Weights of a small GPT-style language model, trained from scratch on English Wikipedia: learned positions.
Each number is 128 + 32 x the weight over its row's rms, rounded and kept within 0 to 255. Layers, rows and columns count from 0. Numbers have three digits each. The size before them is the row's rms in percent of the matrix's.

# layer 11 MLP down, 64x512, rms 0.0258, rows 0-50, columns 256-383
100:079110164103143123153141128086133135141111105159124090111134129179095178100124103131142121138118067162160119149200156130120130140104122168148169132191204071103128115116099166102087101122113119181117081134109167096136136154150161117127155115072129155124106175180117064156161156112085135150139154127135119117144186108075085151119167113151105126177131161078159125072200136163136186086077
091:146153114160082149154069096136118125094123141148149102223128073109090182152055178091075088150164164103133120112123112136089092080146139126081172100134097085108067111108086151117077140101091110103111113189130121127169136138140070158143087134109128060137158166137116205112140087107141109127156132162119136130098090144077183152121157161159113167163097120086155150115144164160062140158084
110:115139133127138124189100138124112068138117156150147116087138093127188157103098136086126099165102112135142127117125065095072118146068099172165114081077085088173122126142167135096079120111125142110149119155087104144172146180026110159152149060146143149106143188152092160095122149135153064183106134090124093124167099109152131175178098109117135091134131074113137093173129056028166133094164
097:091115143087170148104166085127169071144109140141125125110090149118141136146099093137178208082124073086100115150101105178096093075130128134139139198143097128123073170178123173169179099124161135129132157146122136158143137129087118108148106111108126116068136146083095166138195153174164160086141107136108152188129149166159208101110123068118080087087076171106106113101121080169114157051131
099:130129136124148150067081114103154141180090100140122179118089085141107108106120168194158132106168133159063116086145089132162150116095087140127129127179121135154105119172142169156149154149122116139119145122076099182147164067152129098087186184113097171100105121112155089124162114184052190091099084160103167136092166108151157170083203107162131218093151145124098150087099078110155178092142
096:146182138148116157110105162187123088149134124158154109114078130121121108135113039107156112123126140163178117151106100124120129142093117117201145087122166181180123135078165120090116146146141117087113161130152107134102154124140157106145165031097108104142114087125153085164106164085183100104160084125145193089127102123173202116167138162110136079115108088135126122191098085104121066170125
103:159098062115116092115139137111083090098162134090075099096130111106152141159119177170102084154180177115119222112107120147130086114133145114120112111138138047115229134066061186146150123109111090127109162027155127115127160128083113111107116146140160151131196080141146122238142171130125134095096124184157094137077151152116089158127153118171129189128136142043098114108161126140101160117083
097:146151106177119152158133135146141161104148183156109078073155188146111115069174111137163099133129082168073077076126114120178160161094134122107124119130084134079127125135082094141169110137108065106157169081178171103111122143111151109132054144123110108130094149130145138150069081126106148102106164119122142143152099124112138150145061118089098122117160080109092149129106135082134111181122
089:114147100168133058137181128129127132125091163134091109122158115145139098129102048129156128101128139174164110158172137118146075136121082084106171095134127142081143125066109105122129131137151104110105133187152168169123157146066112115142153117035144100193056076126148161131172171109089120113151158195149164097055101098101151187092160151090125094045134130183113108135180148152153096164189
099:180104147080171155134063116103201157173102166130117167150198078107128167148130123163148135138128121185188140156119156154153083091126081164115119151145198067061103061147116136123184163087115095138137066141087093137173131111162179135108164136156105114044126182104140115199145137062101107145151162133155135122136100109100151049061098172164153113097130103159101134102143143130090127103120
101:091152091116115194163185099149124141081117081101145181153100177117122137158083105170170118111131114144084154106135118120098083175165167158100168040135108143109105137145135178173059120102158166175154132149131059130190092192105120109118142110143137132121112152094159155122197086215083121110045103211136124134166137125102085134183114123142113085181147171131119128133087133097149159076190
099:110148122132162124134126139067139126087106152095162128136118147138145164154158154131150125075145085109230169134117112129127121080153196222141165147162095157104119171173169127128160172161128106116119112096099108122079122089161100100152142121155134121098140087190095108148033054131182102145141140082176111141104116159091103153091114126149093133109095077139107126099144144210144135071138
097:147127158097111110127139075164115122146127153158136123136150170100136127101133155146108196101113156059113128109114131050102113140182115175136090103121101131117118107134112204122087151146123152104135124101092155114162086098181124037121045122106158154200110087146110191153122110113183146164093111066149150169140158103129134128115114106118110107111113151146081169137088162150113103161125
099:090132158170116210062150126106152153102109127167137132104186096168091097095134075177125137166090199112172098080076090160129118134079131135079165145145139159172129109079145105106115093139115101166132161109188113163116197140166142099153126086120149114125182062136139156141131130092105086117133077118138166155057120127150163220114127098113073105094130138167158131113139126112106064077197
105:081127148088119101074116112084123138138164174139113078116108141151142080131116110106097114138184170155144089145155190097169151119098110101120076142184111118111151137138105072140128104170146106148160156124154118137140128174103105138118134120097102128236128093150147133163032130110148125130071173155122094140112174137139170093125125134119152102154120121104107151132149125149134139162109
101:094149086186205146096075149156131145104124111123116172153127102200101131100102141136167123132152196137078095118115083118069100173149159133175161108134154190113081164133144086163114126173166130132137113122142113101104169152130184187145145166180115139148121127124065143080167128140130100164133124100166137120152074158090120099147125075141151209145113131118146137092179157118132099162140
094:123151153128065152156147103074148138153132142118124170144194062134132094159141164109125229128109166115168161105069078118082117083131128118193144088103116145111075150168152082185111129117169103185164110077134073115116110119124138126141144140130138085122080170145163108153164029075108131130089112037169150102168137151113178179099138104152110058162128201161134143098158149189125127123118
098:139162139092052075150157206109106127055095170102166173138173194070091157111186113111116129106151093166189061130120094142127148089126120139096166136139170160115085125053133134156038109148094150102120114134170095113069163095153148118092131098112143230156158110119176107069103130135134102114149120097106118095153135140100159093082152153127132127081164114180117159081088189115100152109122
096:116109089062175090120142183157107164140075145111126127101139127064183085094131170095166105088125136046156122123137133086138106153126091072152140099100140153179206146148102167113088108121232152117093113177143104170134122142105161151144074112092176148174166071157140141085082171201124128112119067159121111121136170149217087071145103152131136150118130066144145126169139157148152097140135
093:125130128074135095155128140070131108185074182108158146182115113110131140124102173141133120110105104159114135128110072176110079125151140135148118115049122141129117114139078156153126120131141119039108093098124051153152116127123140163096083135119154116063157146145084132131061135134141117171112163102124173103133185097139159134138161148103163190144154060138135090158143099118173142119137
093:179102076085178173201084135094112061133201102173114081156167147109117121167172114097148093130132122063176088184149179117152103110087115078163126123099132141157094148093132128089141167103124139148094108166184158101140125148175108190142141172119099092054142172124147135144141149123082117140120116148137127153132071128185101095082061082122106177158103114131178155175121085157109122158111
096:097115185144106185148103075109193122147095129080113075167174152130106120112110147144158083130031147102128161192131165125078108031099145135168109165111200150202172159136150085102133116122102133151114121180112178079040125094127090143163146110159191154153133126122115119088137150114090162107156154151088098177133079170146055175142067065128138101167131205142110151112159110105152139114134
089:138127099128180094137168154114176096155104136159081078065156156146102138142096178139128180131072146133140111151113145122090122103140115095171124090169114134192155195156046099148130129120131108093022105112115169127101154119126095130154159077116146140118149182170124090064077102113096123143143173187134111160153123129199105130123147141166197138128101147086103190150128137147097157143147
112:108106086099118109113089085146089071119130067095094042138152100132136130159108105094065114145118114160111124154178163152114168147179146143156097090143152111126194156070129165119096117151149131134102101134139144094141092061099097094149115124124110115148123155093122105142050126126126115079067062119148101111119132105144123083119155079193120153140141068149166122147145101206142186130036
098:136166111125139110102212143153098189095158114223150147118115117140165117119161124097110088072162164177070139106143081143160139144121115091130098111142055117127114141093116126182134125107070149078105118117147149087050097055174165101073111123159104125083100101109162095107227129130142162108144142150157113151127142117099082097118101156139071206124083113171081121122082135134104048127090
092:128096129085088055127134156148103151133123092116159091187154132174137183106101144125175116103101095146063138136085103107144226160175148120057142134054122127134182097127230114104097125124164118097108131151117064116111101061149093112119152125170116153123121122134116033128152160156181151141172137049062160061102164092088134111100114139204065130123102126139167146053134111072167104089100
095:105150104112142115113178089169149130084110153134136076122156068069136146132119134178122140159173017126142142114108145179132090120087139173044114157071143146102171109145096135112136113174089121117120084105083121121147132147178077122136158157157147070084120113121164155096102152161071168137103070159123137093117085178091117148170159075173141144092179086126109191096146194172093111074141
099:146071108156114108144131137136116126120116117131151133128117157182090108151160180165087137149130135141119128130179120089116134122153117145054180152121176099166139123102132080134127105151128142152104123089189095096150148088186073091079158122127141082159093097098172120112129142194178145086109163123108113175125183132115111047182174148121166086162098098088125148073099061109155166142129
102:151141183063133130150134145165066119167132166136132085097117103116188156173164125130102153162132094127147116105125139122118151126083159144132115109109061133157127086180141103177172159147142159138117114076119168136100096069134082109173141101128123149133116145103079065172201091092124171166098122079163161147109173141130141105091168169167111121059064151142173118136123129095110119152148
117:138098115156106090075161122158173194176105077128137082157129097116145094184109115134117117132206077143079140185133169166138068174209140128122109163115133148075130115154106160178163081182133065097109120097168142189103133197203117179137102085077122070123064127130151117110089166121104161145154152128103077116145160091122122098146159134143153151079133066089189145141089112151095113143108
105:113136151142080103113092142109141168123099085133125132090163188157172118128152069159140153125085134202075136116125174156141140110153144106171177097175114128184147158123066105138127112174090103108097211152146104136145097126135207157129134131135130170164128081104111146119154150117152085137144147168159144141104158087117174120128166163083098134040124122138119120140142094058127102125140
108:137133167129139153104135170115137134106155091169098073107111115154021094173124175155148126170144121136104147151140145137127105129097190142047058084157084129096130119124129112179108116117115129145129102154079126167128096175161112145145157193108100099120071151113128102115132119168058139097172108104087099103119195147129101084138137071161166127178111163080090138108096175122148104121140
092:191140135072061137178080104152110145117148134139153140088148023081147071171169098102119152130087117133157123159138120074128051175047187145131131142064169059131129108104146131099094064059124108147164178113141146140116154078092091094061114110138164155193132124109116132181194124077104133145131068149122150135113118199155136116109088129166117119145123148144129133155145080111141130166156
096:134120150204189143067175189057120211114147056118109135167128072186074127103125114160107128146105184098091100101126118080132080106133090140218141136140150174116102147113121126076158152132156185090185099131109143104128100105159169150132158138117130154119149109097149112109135135206168060139129179118138152136145113130185153173165176181054176108139135163147148114104132092114082146130174
104:136126128171064139166098116122088083155189127105137163064156130095095105124136144168148148088103107135112138130156154175121170093140146143106106133132090116119070136135155082128154105133156117100154137133195117121173168118150151160159147140168115121149112148151109118166074145203171143119122157155162057138074102049117147136133121153103116181147078118099107173145061090138150114091116
100:130103188104099128162124068126089150095176163115087149121081154087110096087113142097144128166048140141159096122085144050181092156120105119155110132157135149177150161177192109151115157123147171112128103137157110158117091074115117137107113100139117154126133128076109150155096108146147161122166110139108103126128129147165107089112088182122197069150128088173103133173138115091168090145157
096:106156169122126139142098132123133101129084106101088142120178112114145117112160143146123122102116129136145081128062148134104154019145137125139140135095148172114111128144095080101124110174197136122117112110195134144108113129083249107147173152072138117135134120133157139123166136085123140175072169173157102089149103192114119108144121145097131111094135169135122106155149113190090157105120
091:116170146117139161116116156101129121126123147115082157129082088138103213079140068137138159117040136088130095109143105117142125112123117176105137177146170140183131143145166055090077080163084142112071060151083119031144155133119169137108124164088084162170110144078124090126111110155055198122096110108102159173131115126121132190151120105092097126147095118133134151131128169107187124145090
096:128161180105108116106181125128171170104145131137223160115105175168174126108144117130180158088133059142068148156114134109115155085116158189148109158122155118157110060123096166086095157130049108127136148123093079172100143182129125073074108123160110166087158172186140173104179111137114099117154108108133107126132145133126107155136099110145144113152130118107097204137175150137091121084119
100:119133095077096172070148134105080117115147125081132161151115177128138113181136127123081168156183045080188118148183128151085151174098139102117116093137135134154043173077164098099123140095141090145171182100101089146140152122148079164131115179199064145097095103089158080192166056175185111137076094108107120162139121108086071100154088139150121147077157169176135155118155159144154157120107
097:074095094091159164113088103213164141139147077150136142133129104134131121097142126106055153158150129102112174182151158127143111120178141114122164093150124148127126082142181134110093172082129156136162136160169143100141120135141059162115105153136100130184140070083124142139171124129197129079138094130131124106133152081070102102145142078136184161062147171134127119149131153100173137147080
101:106098136138123141116151149095153107137081095100132124140123102127111163158115124070123134132136099084127133185188144137112167115079088126174135111148146101095114138141158113130195141111117079131102116199133125143118117175147121098149181117159132132160135175145130142122000174131125180060130156145042147148099104146146091142121133135175130133116102176108154100126068126193141138105099
101:126168112211135150132127096101186137144124132137170115203171124093110157114156125153132060168133152101128140117139165120123165174129094145122131180090136110135101080112103113183151139110130118148153132131174158123113107116180142163141093130121156175175131172074125152097199098083150096110088152101110136177114071204123174157135143037078142115145149144208148116097155147153152156106128
101:123151163074128117152117119136154144150082142126096126185099170136131113098040125092113141182091122126098184104138181177100107109124105178153130128127158148138100149149106143148142106121164173137160097159080147123124053098023155125154125151148159169122191098125132120085139175144129175143154117124109122123126195116155176175142139129102117113147143146034150102128108120150089139165146
097:098047138145107112158098163143140148157146115132164128168163092201135096125116143168110089169137128131094149127112177149131178092119124094189086142103143110095070141181165164107118051107182162168135099082154148095203093161129133132146095143126115127121133130126104133119140159106106148157142124141144091122131111170093137012070134121122164127123143141109171116172167102138114100109093
132:143134156141137089140105164118087139132122142157158132139120104100157146098142126106117139170147104118200126115141159114170169239190095102127063164129117087152194115122152151089152179121167129115149206136101133188171138113133119134139110157131117179116123135145193082112100107148096111109095108074126081123132192141151114111111219148036081108161171146119099132110090151097132116107085
103:213097088121162102149144110155149123104114150134114156089100106103151125153129043144117150102160135150132119126118135143187084134085141092114127082103108147125130127069150092154141210139169092126077193125121131162087112167111112097124157158151164131133201151134096149069127121091103174190131078073099166119130113082110107155099131107099124113098119123184162097160188128179066131128095
103:155158063073044126127151190183101161135102130144107136097133061143127125107117092132100128123183115145147136170107150074146163172090076143121094103151120089135085148081153203106165103132108108058144167089100151173089165130115145107080088098109142153195142131180148159157136097083172158139139150156136132089139095168160137103067145168149083104102089130113092137203110175085041120139129
097:097176099152159206200103141124135155131118137092149115082087100054168142132159131180082175122078150123163108140123219133106188176113108113135093146184117132140140145147149155130162163044154141123166133093127114182148171141108151113093125163131076113151136105115082147138093117112092194080121136113207163158085144105116110079113145089110080145160106104122079076131104151103086107124146
119:124147174122188198090158084160143142143128169163145084077096144143135147126131150075135098157114149119103123163097095065101106033140124156079119104153113157051133114119175170171075151098158119168140122150088140167134179141084141127086103085085165083076118139174130138179154073146135136132147129106128130122187162132136123131192078137127145130123151093130161173115111113149140127155175
106:111087088120169122115137140130092103155082112068131146075129151143147079101134135128116119126156145126131129068128088141112160128127129163076112070148140171091129114121097151131130082133100136072099152152167138115159055024136164179158109152112157085077171147124149119153143180171092083219135099160137167150094083102146134146101172168165142045124118127106166138141162122104141126164106